config.yaml
init_std_o: 0.00393
max_steps: 7769
dataset: "wikipedia_en"
Each number is 500 + 25 x the weight over its row's rms, rounded and kept within 0 to 999. Layers, rows and columns count from 0. Numbers have three digits each. The size before them is the row's rms in percent of the matrix's.

# layer 2 attention query, 576x576, rms 0.0252, rows 0-14,96-110,192-205,288-301,384-397,480-493, columns 64-127
121:492543511483518492508493484537454520485466518512473528547481538490478508527488487534533514482472482569505520517470488521484500477465482502486536546494485561444499572466501484541494432457499502
116:506497497506463485521514478432508489483519496520503502489511453544471456510491509484430497476496517480541537459500529471451476496488514464498511520449539488510507460540464519494514551549518530
097:506479507483516515462451527506493525529507498478489509527541507473531524541510468515523475512508539492502494549447498521516576514513487543543498473535482542495493531497508476513525501462490504
093:494504525494508486496454502504526484512511494519501528444529495503462510510450475534449483484523508445514522508498518495500495536493535486539522506504462487508490484512456501490497512530577459
085:475461554492517531466508503500473477500520484485480485489491507486492536503531483515520472524525519512511481514516480493518546495486471563529521474508448523498550491497481514556527508491477474
116:502489515458515513490494496541488512524477504479478489504555482515514537506534478535499535516521484494508498498455472481490551484499445531501539521510482514467509517484475484510527465461511487
096:440505492462460488476487529472528477507548524506483508566441484557549468474496493569527478507496533489480525524486477452517492479516516475501467534489472505519536481504466489503491500527535475
107:492520511508501534470477538542458505471470487487511511522507529477526509497542497547543486499475481569492474510499495494513535457469502513519492490510492491482499543504520486520491471464473512
094:496522497486497521489474529507522524505525503467499509479497540487474461486539477488521485495478484513526494531539537521575486526465480501520496474509506472534533516510538509544480492475537479
100:499519529476487483495495489488472486491500480498488504516491495469512524504518483528518494524507534504499501539461509469483547526487508506487542491519483530473553498477498442508524470462504478
122:489474438509509511531513483464539472487511462519537514493501493509498500517486568474501478509464465500478474471570506494455478505495502512524493533492508448525477487522480514480470504520457500
096:495481473498495485509510480481507489508513474529527491477503500486522476485485529488474485499525448511493457485496528507441483467483466526507480513458520456514494499488496493524492509528480540
070:501517493504538510501491481462437497523479518538503500493468474495524526531528497501469481512506493537534520496530551526465515500496481493479522505486464491547521511523506510502534507526473548
085:498522526423484500457496493522450479486497472471517464490489523533536499446467506472477483482490488467532459517517533501511466499530526503499501532487514505524513531519529465499504482461535509
075:528486490496488506474476539516510523530501484492459474543535482482582478546499469493474527496535499472508526521542468480508523499527517496515484504512484505499485516524478499499497469496539516
090:513530489510475495511530490474523494530497486507469482494488454505482488504525496545499530497469511529483517482478528561579461517515519482491496540496515500489488470484459498534520491478476483
094:512517471518470550521513504546476473501505520462495512516518471478480487498514479487522506481508442496467478498501513501543461487518492502537507481463499478508470508507480490517509484471480460
112:475477510495560481491511475457458519492482483493465484484515547516480496443546490480498507501514497479508506514507516459473519506482511490489506497485449495496532451491534464477492491565493488
116:496506512538524523493499537493498498479482497457492520499545555488531500474524485473466486526511445487536464518465501479507493516543525466518485481527482491495496513485530493508494494488525503
106:478539500502536502480517515464522513500512478472490495500534517471515514504502499429484503507512494486521474500536490495491460496511524478535501448506478524515526496482518503481504532521476482
124:499495541456489468479496496507478505537474541551489538498468558510491483477513505569505487465500527471484491484473511525494500496508511560484474523471464501467475478515454468489498451503486538
115:527528483497548484510509522526518497528482470468497443521546490528463443483504485461480477512514470493528476555527512528517504530473533510536491466495525507519507535452533576476520545528508497
124:504506469500511470526528494508508501513468491522466500492514541500513550479493509455504470514502495514543509517514487480494484479507502477541488470503489506531514492509534479492467512515458523
118:511476498535535542500512467486503467487540463487435461494503505479505494565509469494494453551550496501480512534461515528458514527537514509463486500474506534477503483474487525500483521519538492
105:483504468532469496502479524540510490507497539491464540452455534475513509472535506467508511503473512499488491485497505501500510525534477481467494503448486520541508450544500491494468477513530557
121:486470454514471469534501511535522496515507519552539518502451513507494484529503514456499486441533514498503516486534482463523512434481492532562501501502520458553472533521485478507470512482495519
104:484455458484454468571486488525537478519502526548485492517447501517501485509547493464453509433531567506490516488512501537503506459498480517515503543478499500500468530522477456502525484484502538
088:494487495541509493473481457561523498508500500515523574493473503500491484520483521451498482498505511495542469486501486507534478520515485499481538508503496508522451506490487488510497501498470503
109:486527469527495511495454524527468464506514436538526466506499497491534481554516496526472498476508487505502490531514520507506470519504494498481534482454506490483459511496514500531501524540488469
095:508517535495512526517484514506468512519537490498481497465542466539436482505483534485524501493498496533510535533501477503481473508496541504498514460502506463503515539489494513565526467481488469
113:512476495519480507492464515490526501506480536505552517498504469494465515487494508453503512490508463515464499496532554527513475461507493512484508485502523486522512502518482465492475520512513474
115:499509436493522525541513513452560526487491506506518516482512490503490530498502505527479524492488499540486476543485564524540466554499495487496484476527516533516493530474464484501504494493491498
106:442496497490549456527474491478489509516513480474495502524515538531480474498520533474475530523497538467516515501506475455497503473486505500507493543499507490500499479485503509458465509519464492
106:478530511478461502520540556489515548489473487505481511510481527434501521489530478529543424515471566500514511519488501486527487557516494474519488473513537486520473486481492468463489523488520494
114:484508491484477497520547577502474511509477485506520505546484490519502469510490496462504474552475531476488506491486494450502492527505492465506498496521510445533488481531513481493486510538472466
142:511522547437526508475504498490491500515550511495531485527509514479494477545532509522486488502533499532479445522480499496491559484502514534473498512485448509477507508489514501462510493541490565
122:475511498494538486501475499467518469483460486491490483471484494502468468488513488452498556469492507502534517501546469475440492495486487546485536537465493513516524490465519539474501486528464476
116:471489513517473459515500508495459528523499465482494507569488486528518510486491527424517512519468512469491499488533481486484487501514515507522515565516513468518496465553509524529459547498483468
127:489517530453463487501494524502519494522467523498492516484475525477486521489489482537532452525486529492495524513490493535523512554461472464496518483514518558557539496483503487487538488482490500
110:517563505534514501484538512517513506525491528495510512498519468481494498468507458491503540500509507544523477494489458502515567478530519495481507496485495558532522475476542522498535502453508534
129:463473475496478521516497462484516477468492475497505500495473496480517513547488540482498510467477459510488472490543564503480451481522486519535506504513507415498482533542491523528473468513490507
095:528511518548474482509519465480485459507509530515550497512501510499518518573488506496474485431529485560492451492498532493517530481544511512509540520532471513472519528476521494517503524483516534
091:537564566509471553510492471514503510500488476520539505466522503532531535511498526481508521532486411496496448537476503492469520512534550507541509462483488504532529495511539502563489489478521500
105:451531473565495491524521546519511491494471468493490516504496450446475525495503501478469460493472511491539533514537509503515498512498542501497485459461545516549519497528524472435507541480514461
080:512509496519486487509495425503535498517497514475490493486484509517487456503518477551512433476477502465463511486523486549487521495520502509534548498496490563468520484531501483517488489498512533
094:471467489524463516492493520519519463476498474469517516467506525482440471501500511498516472498492476459504472512493512521473458473486473495523517525547477485480481503514489506492466437535504494
099:465519497504518473498466511495482552545514459488477494540525490504500532442514540482464516545501523499481471522504526487476485512487498475499481528511495500511519482506488451512538545479512480
082:461472486490480458456489477504539479485444493489514518496468554497497504495494496495536508525518524488484513527402495520523516512507515486473533500517522518490520495528493488460509531485472500
093:504523455455501486456498482507494522501459521491494487507529473518537517467496487506529513520507519492464513481550500524500494529457517481485503537466515475517450519509511499508502523498509516
081:532534505450517493516492504526540539491551469473534520505486481499496508522567520532472484506490458504472456498491473544476544508540565505486504573520514487491526474494487495465532501484522516
084:506481477505470485507493495459454479504470513500484472493518550472514477534487471505474476484510514522453494504509522485487499544485486498531498480500500512466468527499523539510504501500520504
092:486526439526481492504489506503487545532512564497476473499512450509541466504525499481504497532478504537528486469565472475519540547496537508527467514493505495509532509539530476514491501471472505
122:489498507499474494419515499502484454464496492485463505479514484536491541483486495478521482538517530477488539499501497481479481527502505442464460514493533518497478489534514477526518517485529506
093:469512438503492418531477509518543558519484508480506532515518487460471479530516490472519507528492561506502464516512469511487561514533521503551486481492497536536544499527521507496474517467492492
120:491530519498464547550468528551500512496514499524513498473479526484484448547508493532522516455470483513487496496544510505545491477515494514522517505482496468473484530473502513517507434472456541
135:514496496488484509566487518492493475540496511506534498524498529490504466530484499517510520445502509515508490475509510506497496500514477546537511505467473495484519522474500539514523451477474530
099:507505483512479492542492515538546519521515486533502527482466510462508469499530528487522509473492487494526485465511542494522526471513480502534502477478511494521501506481484494530469501462440485
109:490541527482531539484486510490499497499487497498489482480542496493487451535520501529500494535496468528505494537509517508491519529538520499498518479537504499479491494472500506479508461483495504
096:488461488506517522486481484532519502531473522529514517465496503491497481521474504508505526507535495510504496481507539491498497497550522543498483493560521484460490507489500492507473491503493478
100:519556473490477558512488532524485478509482479492513493496508511458524514523489483473488520514510510498519473483479480508525506562533512482540529478521515511507484492533487533527493535486505494
113:435466485493544438533488484484474539522484560490473503512515516515471512489526510515484489474503513504558513504535474485470525480455475506509479497462455535534488514466496497506501484527479510
115:527503486464500534503536555491480536493464506457529481480483554435554498494554474532509439484465505508503487502472436484517497474545473463520504481523499484486476460532514492528555528501491525
117:516501489473512481491476478517507522464493466507473489554521459535492541501511504493497490550476478534498484501545503433472475505519512480536500473488517506493472504531528484499469520492485472
133:498527516469551487477508473469477507530520545514494469466493537485505467528506521563482482504502522488480484477465547526528528537508478530478478520490459493468502514454489459461525466512475508
122:526480528489519524515521464526523494448458497533531485476506525474491487494498480494482529467505502511568485472514483542447492508460536519509524465486522521485492540426527558492504487539498521
113:464496478496481475538515474524470459512510484554475478520487514517522517519464529510499502510465489518509477459554485465442456525502509482506506506466467463489492501541504469466470522497497505
109:468472492496481490495477508495490479524489493461516513504504484522516473503500473499549478515478520539528542503485469545466528500449475503513556541520554520523479468505512503517531513494451501
107:492573474521533490507498483505504518493521488519496523515521532465494497549472513527510509519450477508513521509490496506478504528514493506473491505511475530481519539487550483537487500513495498
125:467484493512469485515488502503493479471483502526508475481476463500502485534479516498495520496531477512500477455536553483488447492513540487485497511469487469522486504530499487449471504497490543
099:488495525523476519495542455476498487525530509536497498508474480548523520528469525513508505490527532530501429479463562522486492546508480525490470508478469550479521496487474492471472520511499557
099:499544533510486526512470492535518490474526502521471517482508493480504544557504538548494524539507466509504512528491531513528535548490523510522472502480496503532528543506530460543456496480495517
107:508544451542501499504516541499543501504515492539517503489521490505489509535476539520484520524503499487515489545519479471522512531490481552502498493468471518451528457498505527477502497523506459
074:464513544463537476507537494529468517476506489535488541451490498500530503522502483562456482481559546484529508524495525517496500527507491459537509539463486527513495499492487444511459487473481500
077:529514487490541554475483537495500469486476471505527503534493522542494542509476477518511538457494531487472529518540543482481512527524448513492484488508462516529451458493516512471489495549487505
076:516505480528522466520496472493510487506506541512480507505518521467491479532474489518446463470484494524467542473487511541458490490506448484527509528474472464405539494492482527491479487490540476
071:511501479522495513510445485512439529488521483495542476499547535467533483501474527517518534495464489501483460510476507527484499455521522485472525484500494492474503516486487523501529488510549460
084:487509471504479478511474501496480502458506529508468481469523485514491512496506489486513544496475476525503488492510490493473463512489513507496486484501518482473537510507488477520518491487483481
079:484449473521496501461457500558534587506449560509531497500518518516452504511505500550460513462498522521530488491482497551516484500481487508498523511509515528474538504503531491522471464537511516
086:504509510528474471499489485470477468510469496503474501474472492510498462504502461466559512481509498508522519485484502524485514473542482494448480531482503496473515523531520516526505498509519506
082:516490471460519490527491523516509464454458513504494534521479476492509485525489466555502500504493496516526497501531494480518498506479485494551535453508517531486484484564517480493467508489531485
085:525498512529483481447529449514494491500499475443510489488516487450514492486533467511508515516496529469474522496533459457554492469504452506428467495498517456459532492461504498482501524555463525
091:474468513507537510554482512514500527526548513456456533528531497469546474507537521556495483490479507529512503494493486476522515470510520521480441484494502518493527556485520552475512512453519544
086:494470495457510503533527539483494502476497474533462480482487509540510490496487444491500486510510472497537492478498534499496480477512506512504487530572568521517481490495508482495481494527515533
091:516504486484514513552510521479489477505507516511485506473522492498487460520523482529503452501487508482522487525522523505462531512510512494488487482489485491494485507472492516499511474480497474
083:513456459478488526554493557513496479517460512530502539491512466492497481512511485522475452527489483499553506496539473480486488462523460483539506471484504461467486500502513482469425491533488508
107:511503533521493509468496524558460512503514488521518471480508525525491487520510496529492413555504546491454500512504478523494546535505527502527475459527480485509483492492510484515516450487504496
# layer 2 attention key, 96x576, rms 0.0249, rows 0-13, columns 64-127
099:518530490476486490479494514524537536520506492457536495485498535526495471461516486534521498485528481474545464508464517481551511482521479485507454507487537541487515495494505510520501512497486553
096:495512466534522474508478463521510514451494530511503558509492488512505501548500535472495512517510467496487538439518506516515480520482463509490504516492531487456484518506463478486455487523505475
094:522507537526496507504458514528471532491498524491525470469516511473475466494501503509479483485436508532491462530536497519492489503504526474496517470525543499520542498539558518551503499461490551
086:460503489506487483454483495521471461486525544540462516466486476512485520516498513493534486474508495496510563494533507464521461482538527468500488510523494497485525512496472467496524523549533483
106:536482524489506553447485505499512522474488513463516480498501535462506489498507493492476469488509469490502482530522477534474507530487521484519536461472487471485513509544561517501527539538530556
110:518467526547517491543507546483493459495501495467504517475479518548494499498508477505503483547496485481483511499488507464490465496556512501508510483536512465475497471553475506473497517508520491
125:473523485515480557466506501555512486479486460466507515513505514497518486536510479533507501495494442527502473506512498465498500458534495490515477512503514486515494497512499476533513469479494484
105:515527510505499507463463501485491516468484492495522450511493490471489490512487516514482480508490491518542485543494496544533530510454522514474495456544496494539490531487534488519540520496491492
125:485492501473466486508484540527474505489489565524506489512466546468469503478530502480537538439475536518517481516463514516509500481473483485497518515508541512540494460504510481487510503472480508
111:527509516492487508520494574490456460533508470511485490506467507516493559530491489483503446531471505490495545536507484500498514540498511491559457485507477473505505464531499499521508452515553477
110:492540530504528489478499461488549526485553492493515513524529449497534496497488543487490544489565498499495490474578517499483477503524483536518492494497513491512489548468463501526493492501467512
094:485526474507509483499518475510537536500493499494507511475492515499527530481533546528459524542521551466517513491514478488507507592510554521511468508463504501487519508524496467489525519498500484
121:458491452510477482514514511482516475507522482516492486542463442544491515509495568507463497510515490451513538475537498495506486516452512529562481535493490463536484526508493484518482503501491486
099:498494460498487476507466526474542469473496489527503498455472496475487524496459496513545475509443503543512507486500488487520488481492493482506474506492507494486506463517513507495483516520490454